config.yaml
num_attention_heads: 4
intermediate_size: 2048
attn_scale: 0.213
optimizer: "adam_variant"
learning_rate: 0.00114
warmup_steps: 209
Each number is 128 + 32 x the weight over the matrix's rms, rounded and kept within 0 to 255. Layers, rows and columns count from 0. Numbers have three digits each.

# v: layer 3 attention value, 256x256, rms 0.0665, rows 225-255, columns 64-127
# o: layer 3 attention output (transposed), 256x256, rms 0.0648, rows 225-255, columns 64-127
# up: layer 3 MLP up, 2048x256, rms 0.076, rows 0-68, columns 64-127
# down: layer 3 MLP down (transposed), 2048x256, rms 0.0696, rows 0-68, columns 64-127
v225:153112170153082102047134105141129135164103163111141134140208128150098113125211129130182129102078105099053086156132076150121153125112075133135117079060043130160099077113101162157145116152138098
o225:166134139188070096085101132143130131207111178132107176082216089150117135151200147156199134100081104125032093130108085158108160132127083130148153102052041139168111141080091154141160139144135067
v226:110040130164109156108167116168095144120169062180180167178136169146119111163138181143061071160145203093100130128121153136127178097119137088154152158188071098092113115215108119147186145147100130
o226:134059125167119168162145067247075123115118071180166172159167220090107064190148170149111092142137194070115111113129173150162106102099166103148094173177118133106118117199095166180161160171120148
v227:135158206182150120109124169180157082162110081189019156100067126139124106143138108158088208104098130069081172154146063058141180111125168113147071120158131146145173139089156154107100175142205061
o227:176118171202160151078143123135144132143124115184064164074048120112114082143145102138065181118094170089086120202159096079127158095116145089184086138157156131133148134114112152082131153142210089
v228:119122130068184077106164097151075182115095088065146046132097145110175145120123163169128122141107143062134135078102094071119134139102109113167140110116167142148184121106156208178076111115171083
o228:156091166110210110107181160087095150071128120078144012140090151121171151126105147174114092146161135070135137104109097047082168152140121086192148114136132157109220116107159250192108128114153089
v229:078183107163170103161120149149125136104135200082100116178142112137126122103076116131151146107071109109119125135077120116129145165140095131168125087121127104125100135121092142173106087090175150
o229:054132151189151125115147173091105106108116170094143101211154098122109128130059101104147154079120100125128112150118124059117127165184094165132139101139123124175094134098125114162074101113139117
v230:135193148149184082161092153141095110156117118187065098154145119107030115112057141254136136096198134052063088149136143147120102124121100141158125187138169120135100151093145101107086094155158177
o230:124156183153148122109100184126056096150121032181129119127115128101072111143082138181076155089145123093074060156143142159120058089119112108154169186129166144173109090110116083087087036129172124
v231:116207112177100070101149161130151084116180089111114152121140146077157106136102128083075119130074168170103093138045154161153143111108158109094093113126140121136158051084128095139101053078086087
o231:147161114188131089128095192108116060093167103115072111085147125042142127141110095043124117183130144174135073175022132157173135112123158095072077159136143109134179097101155117134132128059119091
v232:141154117157154117123134092134142138089146124116146135141170134124130154094030094193121143131051139049192122195099074119208117134090139141140186102154147085121158114072100143113119116127118104
o232:137166125190135120098112117105149115130148143135114114125167170097157166129057097155116157141080151053188126167141100111196115162084122136147155100132144068161159098028118139092067103135112102
v233:134103090083096214193069238175211063125130154105147172184111104133156142123117154217196134091066088156174060118145159144097140095130035133106058143132204150172166130075109129146110109097161201
o233:113097141096092174110120235104167113097138205134128162211106089195128129105063168208220107108106134211176069127147137123143108077161054160092114167143185137157124169083121167119117136143115178
v234:093192105219137162145122137127195112170068153060143141169111123198158132136169093152092146114100116139161094123153147127156131215161107090169140049141142081137140110164133137107084097065180101
o234:118163112175137125147135117127186110160073153101171126191107113154150124140165061133135158149110133183160082116143137148186137223177153092130139056119106073118149059127153139081073107086172103
v235:122146170128180145131152036131094081175129099097116017114118097114136164102127138123115107154153155168115143084145148115093126152104100071155128114095110076142160083163130123131151120115169110
o235:134152127131137143155166006135061101188109100127120032108126156108147137108120128125139101150168123158156127103143139121062148172080116083137136082096083064082163114132143062121152102112175121
v236:069071122151170139131192144149117168092066138139094191143144152088216157213101116192160122142074135162073105150130054072134098102105175066156208129173102129101064139168188134156133112115111098
o236:080089172071191095175176158196093159079060146122141182132180153066207160141112082207178139117076171127059115119124015058150121102133187081154161150158103133081088140117196128151123128161149136
v237:211167139172128139113184156155089099095127163141148102189138160116111084104192150067128135112120119080033144128155195143115170137092143125124076080065142153088131118179127117103111177112107070
o237:196118102178140166110171173175098098054136139127152098201147145106121057128190106055171134166184100113060181135133194136122148177140131096108119074049123148132153117133106140135142200112130080
v238:147084097183125179188164118049123075136066187133087191095154075116073104085172168065192094169201104144203108121175148149113144218075144177087119103139056152074179142128148144035134255210054102
o238:155100098147132148185125131160101101125135091140099176121138125102125123061155114089132146134107131114148114130138124143148142174102145109102106088143109155122134123135168105122095149139151117
v239:128178195093077108130090135118162113103087118122135124143228225105110167087092119190148129090150146129086155114192173148164122106124070131144115124082182137041151062153141141172098193126122118
o239:159143193120072119099138140106185127094056134124153101120204177099100169132105120199118101094141129132093091140199176111123103124148101091130127154144157138057140077119106140161109230117082115
v240:129111055134085105080106167116112058120142136157150129137104161154166098145087114172113117084081102041095078120093117074103134107174160187135165093176134113109112113139089158139094074147175131
o240:137119030118046156087091146103107079142127118186170118089125183129126106142120082147134083075097105029129113108058115093106117117161185175148159074179119078112152096192120191145119089122208170
v241:048097218120036141191115138104086088143135169064104190131167137245133137134175140086128087168142142150160212139131103113121077165078118166107135140144112153144140125157171189083122160118159117
o241:065132186142123141216113151134094099139141102078105186161157178201138144121149148144120150136094128123157182135120114122086089154112148113118121112135082150148136117156164127139114126065143126
v242:160086135113095161115107118135131068085180121172165101107115103143104084105113117155094042135111093142104132156178149139148124185097122159140176093085137066115147110155133128091163106114074137
o242:135122121145146138123125115152117045126160117132192106083159154187113077112132133157086080105119102159123115129171147161104125174100133133064145119101109081109114166107139111116171127131087093
v243:157144088085211193125142102075152161107096098129170173109104013096108107174112141174129191125107100097067146127141173148134176202110085178229161087176177158095085077129139074143127152168111145
o243:162155058077200159106148148082128093143104083141173176141095033097142092162150160109164184148096102094099164085160191132155158216092044159164104112175154136088045118112144113145092148208114151
v244:061080179157083242169138014142149087097104147153163157096088142123171110153156151040106068106148052160139208136178162134164168135186121076058150133096104185148073226137154178093064105150122145
o244:069129132167103193190065074187149079119138161096159148089104148148141140084199143102118140120088080130145185124147153137137177102164129099121127120130113176151087180128140124173071087116127116
v245:116133067122120116068143135136118152135124169143105084121131132112175152145130112177141103131134151128128094143105170115129166096167079128132125155153078162111100179176130085134147106105205104
o245:115204074122107102126068126160113141155124132143089091161138121114177151101119063196169110127111122119148173150131172116157154127143104131088100162144109161120129122162155082138151134125183129
v246:126160106093218099220098131171164112179159021108151097084087166107171088140171067176022125094089089202129182140112100108099177054115121109113068074074214156158077166112145160101076091110144102
o246:118130130112244118158117145097137105123183108099144062098096131110156090154139124124067106154135109236129153158114118122097161102118119081129106099105221145134082141122092184092121132129116115
v247:127080128172122174101127115035138169118073116142086086056184107124142161171134116121129124107194144178068176211135120168150048146102143187171100103188120044141149132144121058128120134113129176
o247:121100115127125129147129113096136160122056085148076114105175132124152176154156133179109127079165125154126161196107128182108102162125160217139062069179102082149195124129156058148081136111147144
v248:092193205135131109141095126088162133167146122182111064135102067085083164117111119134163105104152135203122183132120109105136128076076110124132125096128139107135120098123098108133119128102129121
o248:110204144184173125128112139069131140119150149143131080173121076091078150147124149190162099139180082190103189145081166080161141097093140140111127120110119068067106097106097114084137124149115150
v249:117117174081060148070140082117156138172181198144124111047119107142177146102194124081118179108081204166151188149131136149129120043150145168109150133134166047124122116134145088072168103118107124
o249:122107133112051161092100095110143129156169156158111110088089110130175150072203127101128141126027162172206225145149147137130103058156160146157060141103135076178108068139151112092159118087104134
v250:116182122144134151122132123088204125103187081170148170142163180137136191140195128097172085145148190098087198162115100139119151094155164123131097098108091140152130124089084104083118075168082199
o250:151184131168102136135115125111180110115166110153096197099148187191121192169199143083189096160184192132087209162094110156155130091169127102147113101119081113137143138065066143135108072159104188
v251:121063137087091202084122159076148207187129185153172133109119122148116163108175129088142043122083184141113145067098122132127120126125157100121210157120067160139175201055110151193116098100123080
o251:122096137116074140128090132077146171203162196125133164130135089152078160117128151147144085133068154096120165038097123153125130134116145100130195183127033149078150197060135135150142110162075158
v252:100114122114157079138138155129129164123061146089156141070058051127106081189112158130149122143069087096143129096063120179125170118147098145093151172132133080114110102150141100134085102160143123
o252:120162157092164124133136175094081110082039137118143129077039060100106070171164150101156131114080058131142132093041144157088171117152131115098135183087143108103156057134112127105092114187156105
v253:171115163161156154180137089116055053107161110125120116155140121129122121146052113121109160137199130141097187176125086153053159216113079041162084138157152188144106148084164133073138153149108166
o253:188121157121155133167153083160050092144186088115163132112131133135148116131076162121126216087177165115077217198155108155082139199114037070160094108139150200133099146070103128119068155195078163
v254:087141118153174097106102103110145102089130095112190114154093136116144208083099130173111158144188160114156159061156170159128167192158099088097143122092084091110143114113162152115133127182112143
o254:113132115163181108098131083108128085090135092121217135133140174087123221111069137175101187112145150141160115083171156163121135170175089061085127152093110136102102145150164162139100080169085140
v255:160162128128140212098146190146137154179056095164119150084106157030072156131108151141136062184139105124148090062152103188095147151143096150149140130183044090144156164074079127120134142150152119
o255:192167173123152176095148173150129158172099130136123149080067136071076136076106162157118063137170101141102075067170115217130179123126096137133136128161044114118155192061079151078098165155173103
up0:087116060115154101077123090128099162173105122130156071098162144134086163115104115134129103105154119166103108169159090130097108150114145151151102111182122061138147127181115094077186091125122115
down0:115139103073170147115132116114094116084170117154143112092194110036123128120095109152103121106136104196136128165108111093112136111074075164209064115054142133114112099133132085108117115103112089
up1:059111088136171178176118139142133149187145146104099098046164135150093139167144198135139070169124107211141152151088158160067100132212093133112105112145094136158157217170069166136145080074142021
down1:137156104119090088182125175203115101156102077025140163140169094180169169216145154118132137109084139149203140217074173093101110103134085132115104124167078137137110164112124068152129126119087163
up2:166121096113126140156170166155097084113144121083173034066151129110120149140169134132171108124105133095139055133140077129111119142122160147159072208094132095110204148171139129101203141141118087
down2:070096121119161149193131159177132167084127077184127108089124153123063128175127129153084164080138114100148120098130141131141136123091133140162119250059164144091143104087113115103107099130137163
up3:097113189185114162076164167106151068113125162143111109140098119177115159160160116126148124134168165159139165176093129130088115130141081138165118128105136170167214135131155186153035108125133132
down3:114087158166152111106140108158079118119127090109129091089113112100188060106128087125110137121099149137108145109126139141119102112135123093157179168129139131113099109178123173125159150173134102
up4:180115184120096108121123106152168105132117123071125056096138116134100087107142203106082125127097123126180116192117155076132083159119126106085114154197120152143147157184120157087147149085139077
down4:149176140137162112086125153177110114164137151090086112160139106161128105132065169162105123098091113074141107117138120096075132205136159138147156082148082193160087114049143126171114114122154172
up5:154158145169144179124129140177166135140159129097156122154127197125069123088147149101087067110132195237142156194145151142134106082125148138108104154170096144131141201140084140095095086128141111
down5:123132097130128127142135120173127131113121093081133147119124169121107157161132113149116121068144079148178204196161104162173122144092177124145088161109120101132118136144110180136105121090191117
up6:148091131130153106194140113076118157129186125153102161123121118194066136076165183079123156133142156054125125191136106123097152208086159111111182116105122163149137091105138109073196142135128106
down6:179127129078135132145140150161144158073136125140109121204150104118139149125121128127046122098127126100110117107115125114141143126108106179115127131107068150175163154131117124040117131075133137
up7:046146085165156115117128097143111148140088116153157174107114089133153099080129129114125152177131121159169171107164145120172106140174161113136105142170132127128142117127165115104112070124111143
down7:115157139130120162174143115150105143089087137100051138155186080196105120141174190138123136120152218141125152167168149122158058137082165106163078138077124159105174110175158186195082092163096113
up8:153102099142171133152160155167106168131090126098136093150143182099141076107079119137140121143123196048107089122106113089105118071126165123159120110103172121130193128136159142152123211112133141
down8:168114165114118138167102185135102125123061120153082131175134136172137121131184110144117092160147129135096147121136168189072129160144122118154118135109145197124162183110144150220125104149177129
up9:143150119137123094076135097154119127127075138146170092128180085163143164147123126101191063150233129152144125122190124077126144096165166179127133128092118174123107090111103178124149101200131121
down9:120148116078183093162084136190093130155152134083109079154180099191180155129118170112139092109051134120155095189140130034143139084138103107121117134115192102118082131116102186180121111120201118
up10:118155140140143137185120163078127157134207129092109128150172158134109159126148123127130081135099150140159123184142165125161170119145118091119136151115133140154146111144130165147090138111108156
down10:147118148103147119133142088130159120172118121084093172133135101113150199116095126122112132123137109160151089159096058124158096148080074117143165116117127187162082174128145117157124173138125136
up11:143096096145117139111204075106092132106049183155139162149094113132134106132147118099201050167093099122112142151194084096118121091134148148147135127102113112117111138162106174099093159130148128
down11:097141142103098157174119068087093111184097096094063153100122163085132111156100160195150140165096069129119062190134192109127168105164114146132126188137134147082126113154142102140155092124101058
up12:165102107128064136137127157125129137117150137131152166154106112128139082126137138086196090156130101131158092167108071147087151114084164096135117124178169133149146124134094118100169164137116132
down12:134047173106189116104112127132083147077095103106155115141097115092119145166060121130071150146133135102136159116136149122118156128129136119130060113134143143139139108171126196068113164095126084
up13:097103160126156135173121066118116150086135116141103164153095138046152151162125175090127146132147042091143182145170165167130145134111137135149139141073119129132100180172112069096115204143141128
down13:105123142115147089066096133124066108165183083159106112125105183128174090142098128192167139141155141040139174164160158138168093085134097091146117103122117111128127158078126074127169103134159209
up14:130114124124126074124173081165158101128062163088139108084111087091143119135141133124130151144150127099097163136187086139101122177140148155144094191112141158085071105112140126095099128219112092
down14:136128137119111100168167054171123120109129133135122146121091144109137105145101137109124133137124084172125154129131078217117164146159102134158055143136145126096099143134149114131111055092117094
up15:147093172132126141170158100140130099191065126158047163158084100110056114097109154140153190162182153074145131135100099222142182088107185093134154045089091137130128102176151118149141154090163091
down15:131086151111132147135105099173136168119124139144125179134121117123105167150151081136101117171175168101089092087075102156098140140165101156124164068109094162146163143182177061047062110116143075
up16:157121123191114138085215096106139125072110129111109142105142111131130175159087122145159138139181099138109103108105102093126134172161196118152088174108079083094208093170097132106190134124131114
down16:123153053094111086176133126113100117143079097099108172111151116154148142143122084148156156148116143068142183071118117177160109140102116155105096090064100141070117113115121059204162164098129116
up17:179112134153231103130216071141122169143116134100172089153085103127124204101129169111186110169155156179093162081191074063184125176115133075176129129061119146134154159133171056104137132117153105
down17:133100093195166062112138121169169150187129120127089127183142117150107187098129172104129110138139130192196173117152087079136102135175070158116109082060105213123111142099135081103063106092206152
up18:123139093120074116113109154144063147112127169112136042089078169116149139137169130153137161099150136112119120134127030071133102213098126168154117117179126145134139165145151096129087162130127071
down18:140161092141165138157153132127119147098167115145072075104148116119109103069141058117108162103151174044097097145163112106095081170124131143170192118101130101090202184091102125120103194118182157
up19:056109103176112128133149113137078057058196111119080103098128100162154123164118109119113157117120157124117105118160144141109091094142094130101110190073113144134175156101147131065137092139118128
down19:084160170118118119097189124125098113098145165120103118137193075171204162109166086153137172145085175137065118160132088121133078102130111139130111190084126140114108149108059113137145122129141106
up20:083110118177172142152234139125128185130150154086098130164102102115141128185104142107237101140165112156120107109151119094103147096168109116126128118186103174157155092122180136138127099121152132
down20:058201138113122102121133103152122166166151054081119126113127147077119124132140227127083172074166136096081156128129173193096154123164115120167137092146107116160111080108128128160108133091159121
up21:173133158140153214200104144161146077147164151109143084106088090098189144098128119118096149133120124104155126145122117109129118137071082127082119127092114126161176108142161120119088090139091144
down21:106167190151051154142107097157131095133169143086127149151189150130118170133148107040084120124076103124194105122082147092162129157110141112089082130113140114126211143132134052058080135184117114
up22:147170139114118135160110129117154130143141151189050121203117085113055117100173186138106094152152142191184149203154142116172120127145130129194120108114131164135132128136146153064161204118118089
down22:068116119126100181195098144141042113177096166144085179127168131116162126115155108093094174161140129055086140097118143144117057123158206145133146144139105172095069200125157145125077153102149147
up23:095095083164169131153150117175212083145124138062198157122172140120110120086168128117094160138118086206154126085157068069187079162133195158140158154062175141143091095156183120120183152093134121
down23:133138080087197099112098139077190133105110105149174136135100107129118149102161134126139125160070125145168119172130155150185122122154140129167087098121146089114139122120066137104126123167137089
up24:184149087203090124093146199091167139109139162199131101112135151137008130119136151076151095153144148141096114071147097132160097116115135099139126096122082103111132080105092091148132126111148120
down24:126093174108159132066098147174129155108093096143145133063146131074121162113180080130100090135104072107147157172126148099106107129121141095157126092173140111161092119109177120079076170054073106
up25:153138113110131179109173190139179076108104121159145120147073194094070089088194141072146066102186069175098181163176138154106148146123142108129084073187099161132202148207081148129097159122133114
down25:098128142088068098096129149157169102058128159074125170149164149158162163087161119113157109101104054164132211110142108191183143170094104085061063138146155100106146179142102131123075151106183162
up26:128204130174168138176143089143089138112160105162126130150083172092150106094166114096099114135134146170110112159191113161153136090111198128161119187176135163144136102138102132139129106131091111
down26:112138123129103120199164121132150098123092118108070212126152119151153131146145052113119154141133134167143127154146122132163157170079151157098125222165138175155123112086125101137200146068168124
up27:110077179114140090158129103165095151059134191107112103139037208120125150134202173154143110172192122116080072092101138143096229132132135027165118144077123147156117128206090134150123135137113134
down27:140153198067175113150106105184124165116083123110091135081159130184164157107117190181125111138121099121148173123101155112099178104101152070182146114095134047116133147105096056126122069095037137
up28:085131163148131142169163102133177156127108086156128168162136097073151139096142115133163159142167107067130137090100116136142172187136151145073091100109142073123101129125103143082119144137056124
down28:107109198112065169164155160120102153136129105149082090143145123082109130145121119194137122196163136084113141071141174146111160079113114138101070090132138087118131063141138178178063163142082127
up29:121122136135105153126147126126130129112140139124110125123130128125121128126123180100131135127174118121129115126144106133128144126126167125129126126130137107128162132135133139123135119130131128
down29:132131133124126126106151129132131136129086114130128122138113117133132134127127124122109125133123131148117143126130130128143116126130130133147144125123129128121133128127120125099127129118131125
up30:096117099194141201142112116134102089154102086121096176108024130148123175149137150125148156147181192073098068123131105095149113126144168118166160147230187059108128113089133157098098156122128182
down30:052104121117141082184132128128196187105112067157101177147149090137098156173123174142077165124140173124170146121156173143170128132031209131120071134152194238110159106098139090160144132089158163
up31:161112059132163120165124077143111107136071177145163048104112157131151128122151183102175140148086131185155134105162121139071101109074090143154132119141175112102146136121112136113178149154106150
down31:147091068123139119157097110098121154100134134152157140104069134099134180142110168136151103142074154136150166129129116119114071151119117125090132098173116110130148109117133129109153216118161175
up32:107160141110171085132167118109170132037070142138156130144131145097093131086169121122144119140136176101125126176098147137125112145167137111115105122147135119108139136094108205076143148144139147
down32:083170143140144154130109100129108144117145133142164143136103150081102108115138093091087163159183135075140118142156167165070061144134162139128109125133176143068135132075117103137119093156187137
up33:065079095127134207089126176143122144078048090121124142119105184160038132122115138154131085147161132147135165080129111124196213131146127128177177127114093142161164189117110158122148124118114147
down33:132092135089090135088129119174119119105108153090149162077115120117110174050103139135092170094037167145167169139125118165166180165187098073118125206118104090156100188163075119137092050166127086
up34:110108127186128178188093112125120098102164130178089143073091160078131155189167162103141149094112177069059126101171091145138128125131146097157173222228134136110129104085128149126106131132116148
down34:069100129109088125155177118093138155094142087146125127085140108088122139185120133096070167132147113090088113122119125138169163131168191112129134146161182178125171116098133101148101172064172175
up35:159102119127128066150151159068174127120098108186156146147112127119082126184120113125084124174217102132116139124131137142133187131167145162121125090106083154133132087171156102146151147140095083
down35:091110146130195128174156109122080189149128062109106148138133124190127100112117159093105125168120060095175114140153085171140106108136140136107161115085138193112130110123082086134104174102180164
up36:127143147122128128194165168195067071138116136088067132093111159182158181159152155127099115188138176112151088148130178082144162086121149137111111181180098135085241126118109124125154212133151105
down36:105109151106090179115093126115085129121082143131044170131157189152133126089167159053096178143165165104145148097077178156132141050035153059098134151171102196165147120099189155103104173132115145
up37:096015146127111098158115156108070165128104123127159138141084119183177135102171168149130146115127165079109140109116132114117160121077137143071145077055105159134079116152105102158126118125150142
down37:139069148106154105121159122141061103095162066128106155150139108158155114216146168063127161135115142118106106127163104197178172126128144153133160079088150178171125152144105105157077134137155104
up38:141158223128145167128171111165108156153152139106135104105076078140153097148137133084112087138110099097175051149157150080138110122149117170128150105144175085120163112113088133091164162121117113
down38:154134177193138109114111108110099120176220125136104121148092096156173164086185147080130141175064090127135117082154118079137114163181079156085150177126091093076144154142152149131102145117129135
up39:136090230168122093169124061111087134140093106146080175146133128142137135166096131153121116129181049150086095183172131129142145113111124130066164191091101082174111146163124116134115124151173059
down39:119122110170115103082119147087107138101093004120091127130125162108161079124108077132182105166092068113147140175150118124168135091139155156131093188120139088173165169106106164120152100100169143
up40:105168145196081166106138142124103121088142171170075121117092102164106113142196153074088176160107202154133081147143167111171129108117114156156051225170162121218184090140186122126127127151152140
down40:109137170146040081109104139148153149107139127174133135086096138140070138147127118173130130155149163178072174150071077171155134086045141119098091152123129147111150060126199088102117081129144182
up41:165096158123091138098110134170118179180159152187161115102092085160104179140116217099088117134184118170090087122100126112064104017126123133177110094046120124135129167175165134134095158158101089
down41:130136066166124135128126019149102152239178081165130107209185100169182095099153166116109041152149119129087029157069094133140062095217122154152120115086147152073138139153122094181115163121087171
up42:107143161163114133155121153168108076150134162119148103090152151100158180127135126107117059112124063200158100105144112140122114119125128157098127133090101122136164128150181171096125116170118114
down42:145139162090102157126204104154112071158137112188133132084168103131087137121129160133135155109094126173150088110109067105103055169117099121117126144133139125143168103138119124128091107161146164
up43:101138144138087148115168119116146095099105141101097100104175124123136127151100102093130135126128101094091132162137119092118118126106134169100146165108152155159157097126091144133140181103120143
down43:114121115114105131138151128157148081118154091128161131116126148102187137126124121101072132105147168129113160159097153130148148132136077104133100150073208191151179154118171152156117131106112141
up44:132127129201129202196127143097085098111089141147102169129146121111143134118138131123152145181152137148106046121185128184087097120149111176081156114102140122104131092165112161120085143174109122
down44:146138091141179179123156127137117151106120085156146149150123109101144123122125121161147249084119170087205131140074183166163124070153098147096150127141081209123095119148129138177058098113159152
up45:116084118136111127121187150160113024094142140119076148067125146112079172082189170124108122136187171142123114158223131145097101141140101146138203166130099136145137088139187178117154093081151117
down45:205149122172144159144119109100120137160069149155194127143077118176133128116164127143125080148226130137127134165120077172115108098152114183129084174179181142028137106209169125136159122190133105
up46:107183136153165119169104139148124117095113118059107159097138144097178159119115096122140125137121147145121106104118180133150104079094080121105159119064145104103131125166142141112051102154095206
down46:164122132108116143137124136152123102177137083098118167120093110139106207155099091133098172108130094162176107155144138114118062181075042128132149115149146208062150107144138182132051164175100116
up47:113164119117135097139141138134149141119087138180135124138091153191079103116159165146146145174156116124168143147184155148091163126110130133164116101104106124111158141114117224141134116162095117
down47:136137162079136161151093127173118141137126096181067145176149135125141112117122107162114158099105116102103164131126114184133091133106104141156118098118150117081098130124117136196093124076148125
up48:153121101110115097089156064119170127070131121139124099114111112096135160178129154119115034177143121161068149158118104135104104118176138156159154155118141141112103147153121178096163144127053140
down48:123142157114122148142110098181119135111138108149095182126133092091150146137083112123061106156115151137094117180077067116128139138169135152129105119100156132076151130075089111147119113114134125
up49:110144145112114110072136172117095100176087185122137095054139109145144093082179133142212141147103114156157108209119057116118121097099172141154168114103120091145181139121160089121191106099133087
down49:128116116104121102186140108135106128100118132153118156084170138098109152070125161131148136133098142145152121121110154103199128151107127086127135147152150154048102082084123084215152108102127123
up50:141096161137165105163130124136105119105164128137149128114078093064107115075115118123063092136125151173141105171122126124160166054073128124109194077165173064169144093135192173116119105159063120
down50:138144139084185146188150116193090066089115100109121170166092150115124060081131098093116180111116109109100088166169108115155140125109129154157183158096191111085131099126159155133163077160104118
up51:195112094201084134069163124151116115130121142164115087144100140123163149124171121099131109126132088167133097117124119096147154115129148055123088093183144167133128104123129163124141153146127074
down51:140138141157138159171131146169066155099083098139103132165093125117138077126126111104129148119111148121169132168073164180103109150162157121106144156142213129054119152147128152109132124079143114
up52:116114113145155150112140080108108151171149154130144147098082130084147148118185204025151095138082137154126188065191121149083141149121153147129113114137144176125151091130135109089113207136114122
down52:195181068128143152102120152161112096172174149142086130107109107098160135109093110135107211120133151112072099145176110144087151109145124134099126146135105089090112123105077185119148093115190117
up53:129090170102115120174135189075097112108158128130144124147107164143126175066133217087142081202171194053072139066094169107142114165182118131099118116077118150131101149130130146104148089143097138
down53:103177140131113139153100119150083118150187117145120133123121115142144104073154127115119108103126105046133068151076178120098140097142126129087085073039144132107133156106131046156134106183129157
up54:065136105120175144092117136111144113157135099130112117115141120135091149144189120117189153154150141183169175115164072106167166111120134124155102165127152148132118181128107200126115165101122093
down54:140078132152141159083129124160112176131078075154180134137138098107141155173137087143115133111099169086138132125126167196166109137072123117084133108110122128046154102090132147149070147119132138
up55:151176166101194074160115106122154149136095097122078106142126068213172155132175166112124134165132100148090159179142144176125123181178143172160186099120130158117113048165169145128203133150097110
down55:124100146146128092138125142126179161082133108166115094128097157137168148086109040130124174147119103155123186095124128109206114157181179102157181166162097159149068149138084123096129076097160100
up56:164159063111132111053160159063138146108108104160059174117091151157099134125114156140197057104155167154118160158233168155113146168141100134172121128162131161106206138187143214110133149123155124
down56:119130117082118138161161113101096107093128136113078170109173147140123127059125140180115134080124073096135154161137085166140116137191070083124183127155157188153100167147142120171154110118158149
up57:161137096144126131117158100135196146133113120173104085153107116097098085117119150097164136207160167135143111094101170091135116130085183151214118107148153129099161125107150115142146124126116124
down57:072141092065097130146151093187109110171055124124121176081135188104135165180111157112123131146108129177129121092141132073161155207101182118119134108165093114118121209099132159177106152041139136
up58:121082137149071168119170145097151139131146118104160107141170149148079122117143172093211168117125133138145128096112079067068125114144162046142123102137179156155169098188162118110109149109123112
down58:119107132075149100097113174143160140198126161070083147181158122132113107092146152145160137120148092106131122150101197164103133127103140147134080108147133136133140141045117166202135130135163143
up59:118141131150134074173113142125182134181138118135070141132155138158124072111163154126115138135198117126117120129179146132070105207130156169118106133131080127104120081112126125105188106124085109
down59:096134089088122161200121171144113132119054091088169145159137177105148113183139126111118104171141110114156105130125100154188105087131144083087091137098191123131153085147176157136070108137124129
up60:122074132156113194156163188157146077146132109133149195130122122164166101197149135080071127161107162121062142122119073091123125152155090135111091133118141113155138120143149095146113116117107189
down60:165155142170078171201151137119145063166172074120149154167083126195121130145164180128088077125105148160172175114091133051118114135172105085122110127078214173148113084139126147151138179132115143
up61:173146204094162126116126141071152101109115151160132126126115169136063123124088145147138078111136108145137168088091137076127193144146181151133086168167158096127071162113076156119183135126116156
down61:143116123148117116121089094136111117095081129120101140148157133141179155167110139133130118160125103045176119164081105172087125142198145088119137085134091166128096122093195092150158149111112109
up62:075092146141096160108194163088093124083098119113119153070144189090057167175165129156161129189210152108160109062159149162166145152067113105189206160069085132080131118125064088134108131124109105
down62:065144142133125176087132128058172175109107163206138152157129124095148175154169152090139187066117092172146148112164212059155104150118146051098129184104157148121133077101114176070085113125101123
up63:126133192168115077149167118141090091057125161112113121042115154211155129190100121162153040183088177139057176087190099141184122165086134091115133120056088063108102147116085121119197147088079061
down63:182129159128147113099117137157167097117103100116106073130102083172155178143132124162120083148109167131151062108131118167109125083083125133134077131080139121135105145135096134148172123118148132
up64:128127107217122128157213155100038056066153119117127136169114199171140096132099181113092154188225107133149072165170115106120079157130193101131043089147111124120252123188082051114160126151127106
down64:138113130155165102104235101069130112096125136108131168132143085142107057168073102101125082190092154101128131169163118172102110159123193109091143116101170182098164130189151109110124174197137112
up65:142138135146168160073176093145163093155126119158124059110096118142134091196170111142167122144113110028178053133171154121121123115137141154156186110120122131096216109137133118122138130220138097
down65:082143102127148186034076182165144162173083154089083095129117099122100159159110163192082149149136142063132102132126129107157176100117064125065137110095154129143105118090187103166138066168168163
up66:174068144189162101088102135037125112026060145185107157110126149146065155115131140127124153123179174123120123149122095094111160151107118120127101091116129158094126123170110194052183168067102102
down66:103099175157179160062105055109132181097104157152078148119146093121088153166154136082128063041183180110125162098041108147165145140216154174086110099111108090065162120085145113140069150108191126
up67:086148104129169114133160110073133132179122136200137073120121124127097153160164181078167151138158206046145161121127142136071078119100156176202139111140161142068095135151128170148126138106154140
down67:129139124081071065147170096098136149079163177151143100122170129131156088125085100120179051083100134195141169102136161101145164130070148114152158103150100108175144147092099094114142113090086102
up68:066129173156176141145118111122108124194151143090115127155148109117109170069140154153115107162158109181156080131144165112180134105112071144117099117157116108130092135115130136137083123110167116
down68:078119094204108148152136136168136124168125066093117153153156136071096130084117112110116130121116112180155130129182106095115087098137071129124149102115079106181070140132076138127089111162112132